config.toml
activation = "gelu"
norm_eps = 1e-05
positions = "rope"
tie_embeddings = false
init_std_o = 0.0
lr_mult_qkv = 0.5
grad_clip = 0.5
dataset = "wikipedia_en"
Each number is 500 + 50 x the weight over its row's rms, rounded and kept within 0 to 999. Layers, rows and columns count from 0. Numbers have three digits each. The size before them is the row's rms in percent of the matrix's.

# q: layer 3 attention query, 640x640, rms 0.0171, rows 80-127, columns 560-639
# k: layer 3 attention key, 640x640, rms 0.0161, rows 80-127, columns 560-639
# v: layer 3 attention value, 640x640, rms 0.0186, rows 64-97, columns 560-639
# o: layer 3 attention output (transposed), 640x640, rms 0.0298, rows 64-96, columns 560-639
q80 096:563587464455559507469555505430511461566540511328466543475543534464397553539536450377443491495513560638533565504403527508441505486394507536419480537484475504458506456480532555443488560395511515514515450486519495516489560522498498549442527582
k80 087:489462496506460539484558573545503481458530457550509472561484502526594472426508463537536485495538547445494417546493457462494411528530475588508522546527469495543555513543490514522599576588486522536489634420493537520534513428426547580363479478
q81 100:543502442512450490506481439477505451524573425494434430532534510575472517449512540491563526490508474470487498519542508485466513510499602444430538477440532461466598520542423584514502554525490473570431505570520512567480364464413515536520519512
k81 090:384441489526544486555499581466515562476468508513555579536487482463520433491533494505447460609462440450502582444501576520513488413497489548476478557530506566581504510502606576358454561484464492556629508524430420427499592588522476559513432511
q82 103:534425566497599553571505492520486442494438544517452483553451468533473627524494514388523564493485415496518574480553495483456547505434533532535495390514487570456527483431481495474509573530466406463508452500534478550439530504405451562517467500
k82 090:448564525485476515595487588422551582571450539529616601451607515512488449504533482520458431556474490512542404547512461510487484553527476478499477573485425535525484520507488470491462536471483506529543486384521437457564467476497473568437558462
q83 103:439372504485579511464556480543467560464480507514515601410531465428500481475505475450438414527532536543449502511506493471454471561433637496544506502587629480487410463503528610499490424543511480515407525483455622460533513505504479540492435505
k83 088:513478478496421481488478472579448372496490449614545476522615549454505543435487506425461505585587526522529492441439486532554552436549486547460541555455539511520459458511420471519506504430442475531478481464519456600508580520594462527487463525
q84 094:473428484668530497444471460438531567526506533494464488500442565443504423460532461437563565479503434534497513521568478462503468433465593431517608519439491482559436514445529465486515520458520540509492599442517545452476466488529476571437598532
k84 091:481438545500514493605491486525498449505529447478567541543445543499474528575425565521488457474530533406557542388486466518488523553487436489529401428531489488591500540524512520481520444489467544447526428528520482451513475541557556604415439479
q85 096:508528473481473504468550507543425509601532472407419552510433402501390522469547499503517491407418397539473534563598558460491602508513509448441487423500514477423472498551533523579478553503466519583513422520533530514506431540430467425561535474
k85 087:465493494482508477476479487455604478574524495556459588515463356488429375544524538491529592515510573466503463474578494436538446422542527551549548522441552574479554478513536453469519492458511470422536544569496495596507459444575572484463496502
q86 103:456479584472451497512475437461489564392558517491555556566507498505494544574578448479605514538488431410541552381451611461404552476468523484451522416503566533479559549565452475503545440526525450472473481523558578429580443533523506483500475580
k86 093:560436491520454498508445565554503429553403485499494392471498456492515455461428518601492552476516464457480530449506505497511541474502537484502463612565526494437447463543471538445501508449501531525483471564509452526589527433435499553487502452
q87 187:508527487457514543487495476426509600454505446452591500536577499433535512539592480554575570473468506516482577433481524532510580547504512474482565463458462489466494480568494447502563572487500557466452572447457560506511385428505494455443558537
k87 086:486367452566443446554510589532376506423442541558447494473485476489540456594491493478596509453487498554524532462528433462469510523438559563530551492493523471528535504381487514509463527492524499516411525458524465574567456488450469552522502535
q88 098:496557550447484501482581467467480546570455532453555502576470520501508530507441442479516432480477498549545560541425569542453518484550584418570521483542364496446540502566382509561443489428509428506538506466445534474568519511529583495527517448
k88 100:523441464530442521429483502534465436518432414504506510457520491465425525487482515524449480503648604495475475431461432464499497490524592563508515569469562486549474475528473544485524435470475536490424524502483545553485546498468404622451478459
q89 097:562536531475494463503404559480563507577554387467542381476546514499437463572507521505536527467564573502535531507446488460566476483528375480583484481466475490473447529491497506504425418568509576555609569423523453556648521497525527574531433476
k89 089:560492471490486484470571425447460494383391466474474595425456476513555581509509556420459498557491639582449422578478473478478524584552596549451442465454439484486544550416561466602575476555492481524512560501435543481421527566495479400479428432
q90 094:515503487475491487445525503527480429419516406498540422537563428485551445536562455482364540516519590508487518466470528582616489460475592497472505485417490426586543495539442452426441540461539575543542623470447501511485550486562383522432494632
k90 095:529517590533509386494440499447517458477559575483521540542484577529579584524544480503494475468387453439566494540484566488431488443538529518529546427503490459437444522515532464550524540556542412540440476575539507467437528458483558424570511463
q91 099:505545425434523418542545519481488485582513557466593520483548500455557560539513523469553578521409434494535456512448537428402516522603508482428607473536514490514591466593479610532492547500493517557588497529398528575425443438486523575477510503
k91 092:517528462521502526505533532520460572512701484502532528536529527512474504469500495513465404503584514487485610509535614507445624430436589510647481548526481518537447591416569503574465432528475512520472535494540480442601548474462413524493551413
q92 100:426476384465493408576498480487524461448559484462407615424497538468460568417487456464494479484558502517489441555553455521511405466493514471513555504433539495560557451458539572457462437517467558542481521487514515451494596641560500435552552557
k92 096:548398447448532570536561488506555577496492406538489430494445491496515409508496477516516505469459573385461500450620469437449550514613476524559478509597511486456556482571556519534502499580597490464434445587497509517529551441533548557454478565
q93 092:472558524546487534481570527449502449473467521529556484476579576474505446519501419505469503486512462502455461446538520600584395501500454496584581390488458475516517362528534456496472392465449564575420557553516603512433462462518457489473502527
k93 089:529501499549493534424536409571393494484519513501440485450438579495496562467468552541448500552536501521531520523486447365609568465593447518502489572478503406602466458457552482555528576532514441513575424404405477514480528510510472505470469406
q94 099:532439571529474470550436444395451535542448453423543420482541483508458436504509531510509457439393490491473486434552483448558476499526509556534536493527489559577591571541450503441553517542533516498451513431491487528508518606432532551450479516
k94 093:537575544499427495476468488604528463486485612487557527547436504461465568508446503436456567516564551535512510519487521581543539516446514532532473552563514511439348577460515515522485423484465522487430551497458488531535500534495518511498415547
q95 102:466499542433508490515450462459467548506537489616391500487436502548576566558512454518488430453438544469420441516604464329495521589526499544450449453462564499452388487536510489454490559481520439440468557502488504492527449511470454503467474500
k95 095:532503421424503502559488505403482466480489585484539464461630499481387533489416564528488458524538504476606502535497523578501462476525525580540401460510520515474491537444482397519493542552531485569572492499521483413531515517576428415572491554
q96 098:514530446512483413458404486429533484509527513472450514528529511482559572570489498560527521485519484387463476444559530479451457528542420384448500534490423470525503506545522435505479441509544560517532617516507478547397440439538616478452523536
k96 087:544422467542513468448496513518473500383475482524524551549584548473542488516520499555582558516456425421433427484439486537439547532516466527491572540634441504447506588489424485482492511586538374506488489524526594487585518515430409525458476481
q97 104:537468485560507505546544580540372407560537518510514410547464473475495469540499609522501471537491472523560534514480481412631488527578406531636490488494494467497489561502478615464547532538451476495397498600446487541524454527428509551489496524
k97 091:483530485431501535532469454519590459494446462491556475456487544519498498437493429438487468446453540407600595513478542531508471545481482507415536586472517493515512487394571402431509462452474532500580545496572473501559484495490547437503466464
q98 099:530420445478564451468464517509506518508455447483372563515489506460433450469496483392537520515546527465419479486529406457554520523511545517522577456516461454570495505466474459528502498543517563458557500387473621535557532443462499514521463511
k98 091:521575488503446483516525423607522508413539399495562514527567534467415493507500528521500418459581581498585441474539530425465529462502462672514418517483536445495436481479536511525418440444540444549458459579529483568499504496508503517494545511
q99 095:518362575464492556567464489510515519505508486547508581542449460520463533500516467466527627454416513477545595552448484473499496521552425485465525470511473557438514484522461470439499508545507507464519440507505498480535497476503511465487481511
k99 089:464503469550593484495500552407414553518495540495517619483535505522420558488487418543512510512559464551436535476496540512568597643442527518488498494493467431489502556512546392538531532483492492524480567521591484500490450553506513459510471426
q100 093:505479502508523594470487458574503411481482528497524508459493487450471443510504500464480555529505554546581471485461568445439528437521531431551467489463503487468514467562439535468490456576535498505559563569418408511502496502499516419507571521
k100 090:522524475447557536479489447404423462502479525487495468516463483552542536532429579472473515479526434434485559645510501561425494494482525503498554475448435553598613508546510526580478473489462523391543502475487472515550517431524469516395475579
q101 103:472569387546422513591578503522502446443451422458601462474444395534501561520548504468580447525517423499404523507541523534503554435482510451424438506430439570401564500519512505515434545533477446555552480593401428480526503499480480481511561532
k101 096:505487451515432542479515588553485556484523406509366475653442562483505483491431526517558522440492607469494496495463532504475444523583553455624519520559423471589451589533524589489504485467514455463484613385574499465465560497535560547486531489
q102 098:581430557502433465521568538489474525502466466526468480535496410414540496557549496554442553544485533574551569465380469555456518485461567539444450454401504522496450477460433549450470471514470522531490479524507570538567479448575415488530569463
k102 089:548586455581569444466461497482489457473471608434523553407564532530515545459472505508597448536508445482458507512447547421460478515544487352430536555492418468492497527546488463567520487471482419449456503478455450502461483472500594430499481525
q103 100:553532460443499506515531558628456445471479500546490536535506510348487419492597511561403509552565487580558387461487467543614452544467467431484435454462493582474468472394505395500513575425504530510540479509569478426454562545476390485535482526
k103 090:457490641436619545547487460499600562626513471457472447465401514485410503545421502512582511436379487464510537430438436477494373554535483548519536386469403477429581406629510547502476474459544547497447479448512524586521400531505555491545496446
q104 096:478565479557606575459474487540560479543558488471526486477451493405534500513518544501553534522510441533484572549407400467508476509428497547540526551579565412572566581529435537451534516505453566475385440540502455550545543566527462407504530503
k104 087:493498460491516568552514628341453545498585563498490452501456422476543488511569461527440506449435543532459425500521456475495459589564549453443544430510471487499541494448495462462471633532474421495512450471456526517502435533494505485376478404
q105 096:485487518517442565549517451565563518584539528464452510441546548534479517495410469496467544476573443512441511536561477466473587481539504351511397532500521564524582424515551466508457456569498451472506593444484513489430549492485505505523541399
k105 094:484456511490436518520529485609529556525526482565493542480433534338445435435476544480515492425581551544534443481491517402464477466477478510499509456517539522472439482430449469550539494453535538492454449524421597523511465556639456492511421513
q106 091:484448503505469518480528453492456526398523418554563421456488526568470428525493519593524595515516456565542467456550531495523485499494464442569457515443449476516561599467462468450487565558533483486498584469555446478552515500508466421503501520
k106 087:494458485551416566537382541548587487486464578489466529564492497354507514513477535512472445541499500412490477512440459503463475476539598499427537446582498593569492526470378516537517454477420523577558571494445420431462500482514532491501487515
q107 115:464477488497576473453470535584519466553522557472491515462482479523459518489502562470447447505507545487557476561496449511477431428594571446524423594519527490492459401461557530528485419522498447490588523506487531440473539444489464465448467404
k107 092:562532533473466416559516444472475470406426512479479469515444472563590522560484497525499456362507633598459453431504543476473496554504534450546528368430553477562466548546481488539527505501452597408502451441511506609471431550549542504511505520
q108 098:468434463495488501423453512510473463498412481424423694484454514490439524540513413554535436523397402532397496469424532508418503502489484443503608508650506515561474451482451505449513487450443363508401490559479513450539501540468468508540415426
k108 093:495489540458576509501419528508506508571479495605642475543493429530486562427524470588529482527487494552538451531485540564489569537467491481517426499531540500512434598545526557432431451499514504448492369444554456571601441399496471455376519499
q109 098:531507489547439504465531472508616649467530429466498521524570516564442594513514524506559509500579457508580579492535452561475430482552496542475559518539526523476474462528513529543559576445397462553519503444516405506348495513483547443446434543
k109 088:488531513534477481599595503427540505515565579515557542458361507431476518540532550419501460477478487569448470517482415401550565524467502531525467526538516469588484541485535487535498506476522583512520441483462512554567566487525630542494609444
q110 105:454459472449505517487582446547430509458565575528518571490510475495534555516456532499487455513554520534356419489579478420534532432494589557492472536547540537503534496428479472515425544454509529426501451531542461552473573568520459470505466419
k110 094:570547476438584504512486530380481515413536433470470591557401535430406393539509584493489593517480499542569529484528548505617516484512504481532491508418511564437348524556492442524507509501468465493488611555499498562581512481500488610535502513
q111 097:504372474516499452451555495400383478473464519467593601460518436439409552428529474496429504419391521484497449561484486479545505487500465550515506437503597482576490529382539565582518403543561497526479468502522510566513550497531539499538442561
k111 092:477520460499485541531474397534476532474546436434519482471531572441464510560450560481509547516511425466428538528467480486476561546424535497587516516468441451431509454554497443483534493514441445474511481481517443523571548444595510515574488446
q112 109:565534542402393473532603572444504449496467550506475473471504580461505547539487442499520473498527549508608462558445577428568453422568560472544426492500465493437421403463590539587462477430431488526567529515474431464476501481504496540585449514
k112 090:557545506481490498487453368498485502533538495477516504542529542485414614479421497463425618412426514516516473587498483476411474509484501506576570513556531508554595496513488482444567455474541460528529458414530540483542570440504500456582537409
q113 093:547478410401598516469642482519521523478399426531393493477515478544511445415481419435474640516424475473404365471524488485472479552507498526435488523494458446595534484441587484516518477506528506468434652452536566538535528412502469484532440505
k113 087:547442540484437516543420488512599478461554489446570526583545478457492506475577539495586415486492515433553544509502505455451577436521479558605549417459523403468371547516528491491481480512511416516443291551447417489489560496476478472463508461
q114 122:467542468546492559498503502581457434594429473456485502490507451474522411512472536492441514514600494565486476499557477476554582550521413543578429492511507509535513539511574436387516511455540516554532498498524452524507466537554511552524538429
k114 095:537469509494467434579415522567525452537529529503432428503555409520531565487439484477545544482450571493525529546471478452540448471546581443502455470555558494502480463435472507517563506515406480463537518485549536416393490515535507495534533454
q115 094:556532519552512498562462442548575470489517479568482464439496535429547536495447522535519470435542534487495406480472498502469437583617493522505489563509439568527479536502513540484503487521534542541448548422439511501479536522475482528553510568
k115 090:460529479474606493453449433547433482611427577389500548502486527485476526486602478464526566456520550536587482554528496473562570427445506446481541436504492443484467542432431557449431428506451505541494523477401458491592508555508540521473558431
q116 105:546453584531533484520481489508478492499409449501539517415473417482512439524506572412435489573575632460550499469476523437474446548436670522554524489499531476595435466537497552517518372493526523497491457513521478470491503503478422491576470435
k116 094:508537561555468500366493518472511440522502493490505553413428518537487536497527507530421534598513474510496489509445571516625531474508460460562512543462502426450450488509512529494592513477442424525536560551534463626461599582483549497530510485
q117 092:578535471469512497543432445535546472477401517646578522449450542548565499464514566594538468480482525525518437416548553569558493524492428546516446486486434517536541500419465512420413511451501591447463452455556435437401494516519457518484502489
k117 094:457522493488547466391536578495377516565538575434458554445397435414458434401537563434463509452566607575486516490581442536649438570603633375536496499445486456417506462486432542493547441479483432512480559479415570459508469503463589387523473507
q118 099:537508468544475482414565490503577465499447417493418449521551553518522378454579481539476490537527552505546463537539503524454477450544471539402527542472457453550524533461491536404498591533510541506446527499533481517468551507578565409433510440
k118 090:455456531457563477501418452435468520517595580521510500450486467536571494521547522476567409479432511572438538572548516375510552509482528536572454474525612502553467541462491409505521571459507479496431535476404519424459506442465368650574441585
q119 093:486500528538486481471366542491540529455464485469437511512548517537470580488506563463520437457482411465461602596464587432498528481423468516447502464588536540530520493697513520449515522542380494595487462487458397460507535499450462467548412495
k119 092:522477402544481509453550498492540422519443553547520527537514450447531514502544414490505483573521550551508452501426523417496614527531551468445480546477460359489508470441595555570503481463559483410448540461546535518602457491538535405492543540
q120 096:498523486534471500570570486539492541531484416455527529376534473487440458552506505557512547532475479514536478517524493573503504470446432438509446570512527570481514415484594507485539447482504509559499487384549507478422568519496580527473569507
k120 090:492485487471454545497547496481544532486533470574547469510464453526521564540481439431409461468479538590421490498500418568563557528490515581428437490495526449493566470464567603478498419598510534558525550467439569531504536410506494582448480365
q121 096:468599497568479471517559503479454583517500500432581546506502414530419469506546584529581448452434477452532486584553447472522520444480438450492633448509539441491567493490488602591586420516466453517423485472470466467568450514482514576466492480
k121 091:488588521576546446414524372535482525487451439557549514424540459498572472463499498450449555539476511418529468458546464476489473568583498512496480574455524560469553516393577494598499572421547539534589482538577440452633425492480527509495539511
q122 102:398501478466503482550484516490500521512535654499498536533513532582580461449503501474611544490502409400459503503538519510425523550439450469476534543524526531523611573425474523464535499543534574488509511463539462530437505569528532443410495393
k122 090:468404496489484518530539429453539481496460414558518429431564505469502419492475498496497431530533494541506434488471470487401489432403590450500445583523433551475502508506446509520471565500473509487549482539519528492497470491459473570532638624
q123 102:479507513486445453657445561553562522503452494493538540489465536582498512543594572503515504487502485474562482551494505506504465602556456515516469510523525541626497488461506401470534537434540610426500404536572411529388564544463487477524516456
k123 090:482506530442465541560558502484386519522573619498384514488394473455520463544491494555488496599431492479446448490516478492485532482512536483466490464549441597503581576543521459532522538583574435413515511535417525462446408481542524517467441523
q124 096:599504497536487576519579544528643570498473498512463529459470510433515544552519406534540487542524581554437545480426440475455508472546523437612476429515569523449523474536487528490461538490517451468467469651512461410462455519387501428546501555
k124 097:573479418428452484515483568548528431538552464514472520519525481655467502431508491507509505553539435405461577449509494431503524450434460446447514523571553394550533522488533523574539539502441507492478453443460501544523578530609547540511542485
q125 093:561621537441500530402533509521523400485512515553515389537431516486501553499519629502511428531436480438481505503409574431578351532499511509444578445603464510501569433499537623374513523491485578447508447537521470492511419435473541476561530413
k125 097:493475503595524455515536531487459514477530513429560507461532501577465440480434430344545527539516502549500561524532531504463501528500453461494487491398382476517543578491560434536613528476495497479490458500561505510488495490480484466591549500
q126 097:476475486489557504574456475509454484476516482513542602355447405482499486412483484558466399523433457457550486416428518535513384472545587527485443463489458530519475499363502645480462508481538465503447473428606529506536489497482478523525563496
k126 095:430546559483588506522512528441501480477416567463539428541480514464516522541513550478533452491421569490537554447478547454479503453492509429467527535468433533467607487637536574519485495401452469557458439576489491449497423507460514461611483535
q127 095:506443524460539437540453534465553506502498551496502447498463487566494528494472563450608523471409442573554502518477605522474495485561502420504495443480446437491519542503485474585455547508504496410540492498564491541509503512457467531612523451
k127 088:482555448481443428500523473511492477502445494463524605478552525477492512480511474497554424483513548431528453462504526474519510478439481516498493544566493465487651349536541527566490435524525596572438408435425540504462505466560466441464471548
v64 114:465492460489460478538441520562375475510468501419458388484600539540474506530524463466513469582492444460517443434558539506517588539458453483536464548494478615467490558447558383462382548516612474547480548545514426558456591652528486531474558483
o64 107:521459539467501516589483522506459449553506542555490501488525475512551451463506489472467472505532490496463447530433447536551446448389626532543557449477522426505478407455467565548521531545495478531440460517531567461465485440504460511566566627
v65 117:506449524568548427514641484420550495444510545591576496476587472485419550507484499531492404537522508403538463522537565404511468497402524536516546523507515540542499449547612428476527510524511448510642581518506505508410432558492464485567505499
o65 116:462491434489470534365540486463508528475562493532638439468495473484527570519453524474594415510569534470515528569510552444487494490424547479470629483529462473438527547481433519426538388597448491484532420492437454554500502499551495544493472502
v66 103:535544619467601473498503491534498531497548515571527490493524434544506518528495453500527450453449528459471602507469528508515474466539526481483448457440573480474402578422503488522591485479533476488520480541507505425458478517515549555534476516
o66 105:583544475441498471519474536542497496516528496446560546471510506479347524490477597511489561505472430567437553518509478532437380562442466529552446523440394476491512693471562525431553487557491491459494435547550422497499518510468475439441499491
v67 122:570491413502455556506484487479496514587477473408466449470418498453495625445458581451582554598523473547442453453484475489541504508483515512559490517431508602550574548520602466504423545472555525408442644495591450468391493570503455468434490513
o67 116:454489440545488491530484499529447494552511488502444434485466451544522475462457521458457461390616520522472443616411459528537400425424633561521527530475493493458498489449482543542521467517497511466430512460468589511528455542496476615476555570
v68 114:558474362539577461578492458491505462496486538499547451408609416481470453480537519492515482533468489440481556384504545520533484539459527463527572574549525524483524402588539481494526511586523503420491623535535506554490486471502441515533565519
o68 111:451444478415534551533483424440511568468498458458475528573544487497509527535429425452576517487463585495488531466478532483529453439513593555515541487546548494407523371496512565454529504527473446484443481514562543478526558491468468595545519511
v69 124:457393493611510491520429494519437478573491579560524447433480500494550579470528575558503435561597557494457499464574496504501447490460563501542514537481553534556583374622547498439495530510605487430503550500461470439418409571519473623542537503
o69 119:397427514492431529513461450465445523488550556556491520401482441523487474547435457456497455436495619467483463519442525461515374498490637562536495567506571444436503409530504564496421505483559534528513481518511500380502523529495480570599482542
v70 113:439407501575342473511474482526536435472481485472491432446480554496471478474504449487520536572562339480496425509536458555473466506456478535567463535496481510516644487544478421463376489506541487540450517488574415527519523593429593545549579518
o70 110:487457591518441580631470506498452478619519561518446500542475447443487488512584506424412471520533509487532503531449431483510452418430573590562589478561536417540423443425424610555431501463466427510466484572461616513465492525496490471582550543
v71 107:606607506417426479480595527489540507582481497476532440522477614525576465543628441516572511467438497478449489498475548506505477552550514507484559439541576504487479491536518566503573506547434499495431366548417598465514470514516467410514517504
o71 104:548530432492482586388502453454490455527524408500528496565508631597489453547489428526495485490399499476504448535490561390539562633570492456465483523483516529533478523521480468515560550495530558502473464543416480451498436478458572510444433471
v72 114:421527585476535500468479502449465576502548519469495500461584486507579492513441426477520473466497531457583569557471599427388440486518547488599420504489446462474381506514457553571567504465470518426529445486430540526557473423456468435568518542
o72 105:520452484528517506428446521518545547491454541504557492483496584517529561557481530537573552497438445466509549511587505457407486526512431380504361519510418633536418567558529479441512459477498502505552479525518464469517567506526478507524421392
v73 118:474566515453403413452471473494437540531514529448498523622540483454467420476475450515497480466677450573511570560518541451532555501585425513530413518383512459478430561494562513501410463345469477414426451475492492555420571491479502477426468462
o73 117:503504448527481500520465526538459500581489548457512503475545564497478456520538471504455584458574438501400499623536544480508456481557462440527376526437454492450420463538502482485421493513503521468514468507543528501471494517513444532433535499
v74 112:418541487488505529443622512476506590526516499523498593507503536489479498594435478443443479460537525424491449533453549443482472504408526600452526482517569455420501454487488567424575474570452403572501485506392623526551576464537584441545482502
o74 109:524457513472463467465535486502529495369511465461522532472470548616519492482475456480494497509504486396584462481579502443536597541535426553479402463528485562497507535622523467398531458498543531492472468554412472487512543463631601458431421524
v75 117:456526491548584540468356505553376554429438533489541506514528547518547539551459460431572474480574451401508555439543462520470376438400523578469452585465485464535508486543502483479479459417481498397493529482515515508330465457490474477512487516
o75 121:487512476570527449499426671534411552469480571557501417392518407525515587515528576454498395524538546584451467471531458523545475474461567525533501450543525582456448527433491552500449503608485521530569534455582552477469572408481515539571434466
v76 112:636527466500518583515446450455552476504426467484512454471567432534476485427473477492384455533450471468599498479481504469504554434544483537509509517445539567469450525482555447456576489483520447481437570536528419518439515592423464525477491491
o76 112:456551457427624415434537523530449446618406492478509456492536512493472481406462504547459530446630448519498563505451471499529489383486543489505553495484477438528544579427556507440615439510543420512548524544550544483502495511484551454431585524
v77 115:473548512479426495389427509491518512511505481442486531506520593416411457473471499497444401433451416557478600539500491534491565512520389501482487425420523546470473520476406476428452575481449486524527465442512499519566524477475541504503483523
o77 115:527598588480513511503498510524537545516490532421423598602517479486476456484493465512438547564497496472526475542506488524459552504578354468455491485512500399563438461509524443434462623446457521511550544495467496469519512533536479433480461509
v78 119:429538551431550360530472582539440643557521572445458430462554569582492429585466462498511419536624439548349450453508597489507461452492529532525510509435524482528485444450581512438459540541453466427543565443472600469400483401496487532526490455
o78 123:522495500489483621518470522546527569512571513526537567473516498508466409516486473463623486552524431449467486521460567526518465506523497484448507458512554436492471473559558520528518584499539502459459568410441415501538462472538515538542433469
v79 100:535473497448534523436603527483487532506541404469408501622550546515496528552476468427530468468464571405544491472561560547405560507427523561414578536576394462435418558478495456439484550519497503435498499520410529532534518467458489448446571569
o79 100:486508548472528501462549564485520524464470448442382561629525541542531521472329478503578508514515507512479501461550469530485497478529467554435535457531530504434469411544501412389513506537458422647530550512537505504513538446473533565468421497
v80 110:500469545556502486582506538554550444390495522566474409511489537591468380549579475522506442428473475505431484467470419517553484487473531518409586478431602536524518473518466447320516580490470456551492572505453498503483512640499517558423480437
o80 108:459492543394435569590597458489495469513497511512500503495542451496486428494530427384484505565527458529531522502402481512516545507468486546531642414504534258371441493497477503507517516458600491546549513499425483525498550460502507440447544478
v81 122:586618518524440517474417541490553554597493432406467512503515581453536494512476576529556503461468454536479501374483480520430474494496476523495508485577497504468476589468533552495491453433446531451453453488576459395533525423534416461520481483
o81 120:535579426599506478580493602545465490539495434411439523557464605531492532491485559601446474468414487549509440435568386562491457471493446490474508515499534584529517478436524466520516507475320533505399559506548528419537478597415528492472496471
v82 116:518427398495507484519469492576440428516476513460448351421540491524511487534512544539498492581549551599360486461506496514578552448478490551525507505506518551508503457558577410441425525562568506470510611563548521512481489551497441533462537478
o82 107:448472527526516578586525474493383452510523527566446426444556489532544488463498388418474454502481543492465399564458480494543507444477638561550576518460578408430426360416482576565510543535511498510418505520549511516498494457450507517637470605
v83 112:523512504500525426539607534517442409465495518432558334472591537584492446551517421520489507508558432515463429478564527516496440456526521474508514396477485450539459502517589455459410498484505540596463480513555536615442508471514578497509525513
o83 108:514514474583520540588550573449505452539561509596534476491509518451399539555576511486512469529492462506436400433412501529472437452386550507465589448531514401521502540383446561527529513552458486418478482576600559606458550465397504485496497452
v84 109:453497536520569586451386537589456503544480468483495613490481538477472638445452621431504513534497544505487507521487414444470493540502532468551430570433533463529482512494459518568551510483602487448523528488356523450495539503491531573512444512
o84 109:475551540476541365505529559577526532486504471471474532412519545602457514417471437519431544475521492544496508424527436536493515477467544507545422508462575491519543494469530461472474575481533527609555464456553488388541567466443577545534493525
v85 106:495528545452588490519481491474522485403575512590507477480580438501555496553524451517432437512535533399500578509433556403418394416466564565539535487480584424533380466611501515514555586527485498454508519496421504533523491486446542525510527491
o85 101:484466494444522499364520509520596571450481493454591533519551540531418583483463495521610587486499487424541580431530496477412480415433492478466487492571475509522529620548508495467595499454512440487591511539525473487483546466483529473474466370
v86 115:515468490528489363505492559511430429487472491499491355509513463573573465578549452578573534459452501483555426564544496586504537479460446474484557462542586467482501457456564483457433559523390527581582441613544516495563518527513533492455527448
o86 117:482467487469542583446500468450539555571527483567546482613478490452481475529543488544530440530404540476500506511480559501529595500535408500476575498447605446578555442527476544585505601490493494544424497480501496564495484508450536476441560558
v87 133:472576522577464501418374519522463438496509565419438461452505540527478482469447556564495437575498481585442576578405524460550465475515498534545493518485488561524349480455525433515472499547455507491517389486531462518565456500424524442493476458
o87 125:429502495573583466419536454567534459462435502506484442518541477493482510410517492510449434533513499427524504530489476541481561450483429394413551552485496462622477539461537522532545633489477509497463503520465497477552502550505582454531472481
v88 116:526458453537443527497494513486498497506529510459499378453453526474456472569515491425550498645509406550397443429466531535516514480408554582501503557537507558510610507486494414414452487550567510523563618487514399502399530531476488585456508509
o88 105:510476574483402541586524495457474426483544548565495482425540429493546492499491466411493478575530530470532481496384425542557453455355645605518646430535552358433435421442494594561496481543540468507490472534460538534466476490547478532580502561
v89 117:564516480443484445505550477431438428532440560532491385682450523519576442544634545591474556445484451488457522441506616561526667495514420485501612458538508511522551482574559455414494598540495540448477391497491583564520518530462482464430546401
o89 119:471474462482575563377609474506467509445456448565566466600479563559510435517466434471425578476483520481463435453511489458596601529492466493425501545502555553498563489477466509469610484417533503491415494470521533478462468472429488495475504468
v90 109:436477489524509589536320533566499521464417513482543577424494489557486486409496540507529478512624571562583557623570396475548527506638561437520462546532493564504512437443494548501504410392474508525456372476553530427563466528496457542505456511
o90 106:507514441526554480484402455562494504492496500470410505408485406470534470486630504517452396466525552541543488607548510538481531563655456446584386540449446514577479539501584469492448513489475595475569547499441511544576506557531470439499480494
v91 113:476508457481485534510407469498484527522475489427439472462573473582474508415454487456526567432407416451437621435489475518536486469518478471535484454475583571538444589532557430508555497399638555547464577550546519500363494605512486502450564554
o91 103:538447416520570480528470493504545557471475571527489550495470418468433508466536522444485532426549506540425496534444449563472366418417581489598430579480455486556522566397567541542555516475501473464407436487544546530520548533467455440541549501
v92 116:465536429484512518540554455577467453453513490400528497528564579416551431525598451490470566537509432548488409468489455453479519533514518511528485505518538515473418498457542562498489499589547490564468503537485501512527535491586525479521558408
o92 113:538429613487416495627553459470494380478510485487477503490530601485494530570637514483442518570440518428459456468485509460488451551423499474483488433517523465475528482462451546508511555537483500442419427555572535448501537451401544516516470512
v93 109:633495474434409557508495472447543472537355466555470404579370462535493360457492530514481538567557522524432427498499410479549553503568479563515410528491501479474486475539525437460557530523464497488353470471482512505478532500476494507523495519
o93 107:520545496469486508555487514518453388623498504571486408431484565537547466486546596556376553482496389540457530566380474517581530571456581526510518484432460505473433536449432568522619467538468540452468464499499503583449492500512506541436602510
v94 121:538497455513488550485563594514461500482451498439433402524495510478474482478564490470467515483523404519472468463464454580572557524393357476480583579446439539466442554427499489333430537499564507512465534528481446533507525452449414505348469462
o94 118:561560463460462552585543535490456454570455484574405508508547512464505465521527483486510537556566463558468446495353476583496523507400548487432648478512494344462503453400494466527565506525489494429499515466496532581511443490510393521490584525
v95 106:479573582427461484490466584467506680503480465474518577644516556468520445532544439445451494479510437496509531461492479456393612570503439446540511453443497500451473516487535553486439558541469469472446473504462572505509548546486469503460568522
o95 108:546542497432392564502447428525571516476472494371445614576514560517453471517454488538487564511525482424526490521465532510462457505536416487454457446483447526512481468561498421431529511475481517499485567519467500501552515504479466505412517490
v96 116:461550478407454543480550446467515513546571480419449584570434562419452503442485509510495520474416456583461444416502398455510564502559461613454460588409604522481501568439506446454469525488499513526353476482566507557447543583526592527540482422
o96 114:515519534499535472634511470565414446572489517584489489528526557621446402443562506455411569386572448512471450580493484420517525496499438517584432494457475472492487460483449568493427507461567496474435426482524539457458556507543558498491537603
v97 111:482529583431525425519453513520454551468491476549499581525547513566575487595457556543557441425472569427495439488517530494426460452480518499557465516507381494532537515512577503557594404431433466452566512539502524486475493563519386473463513580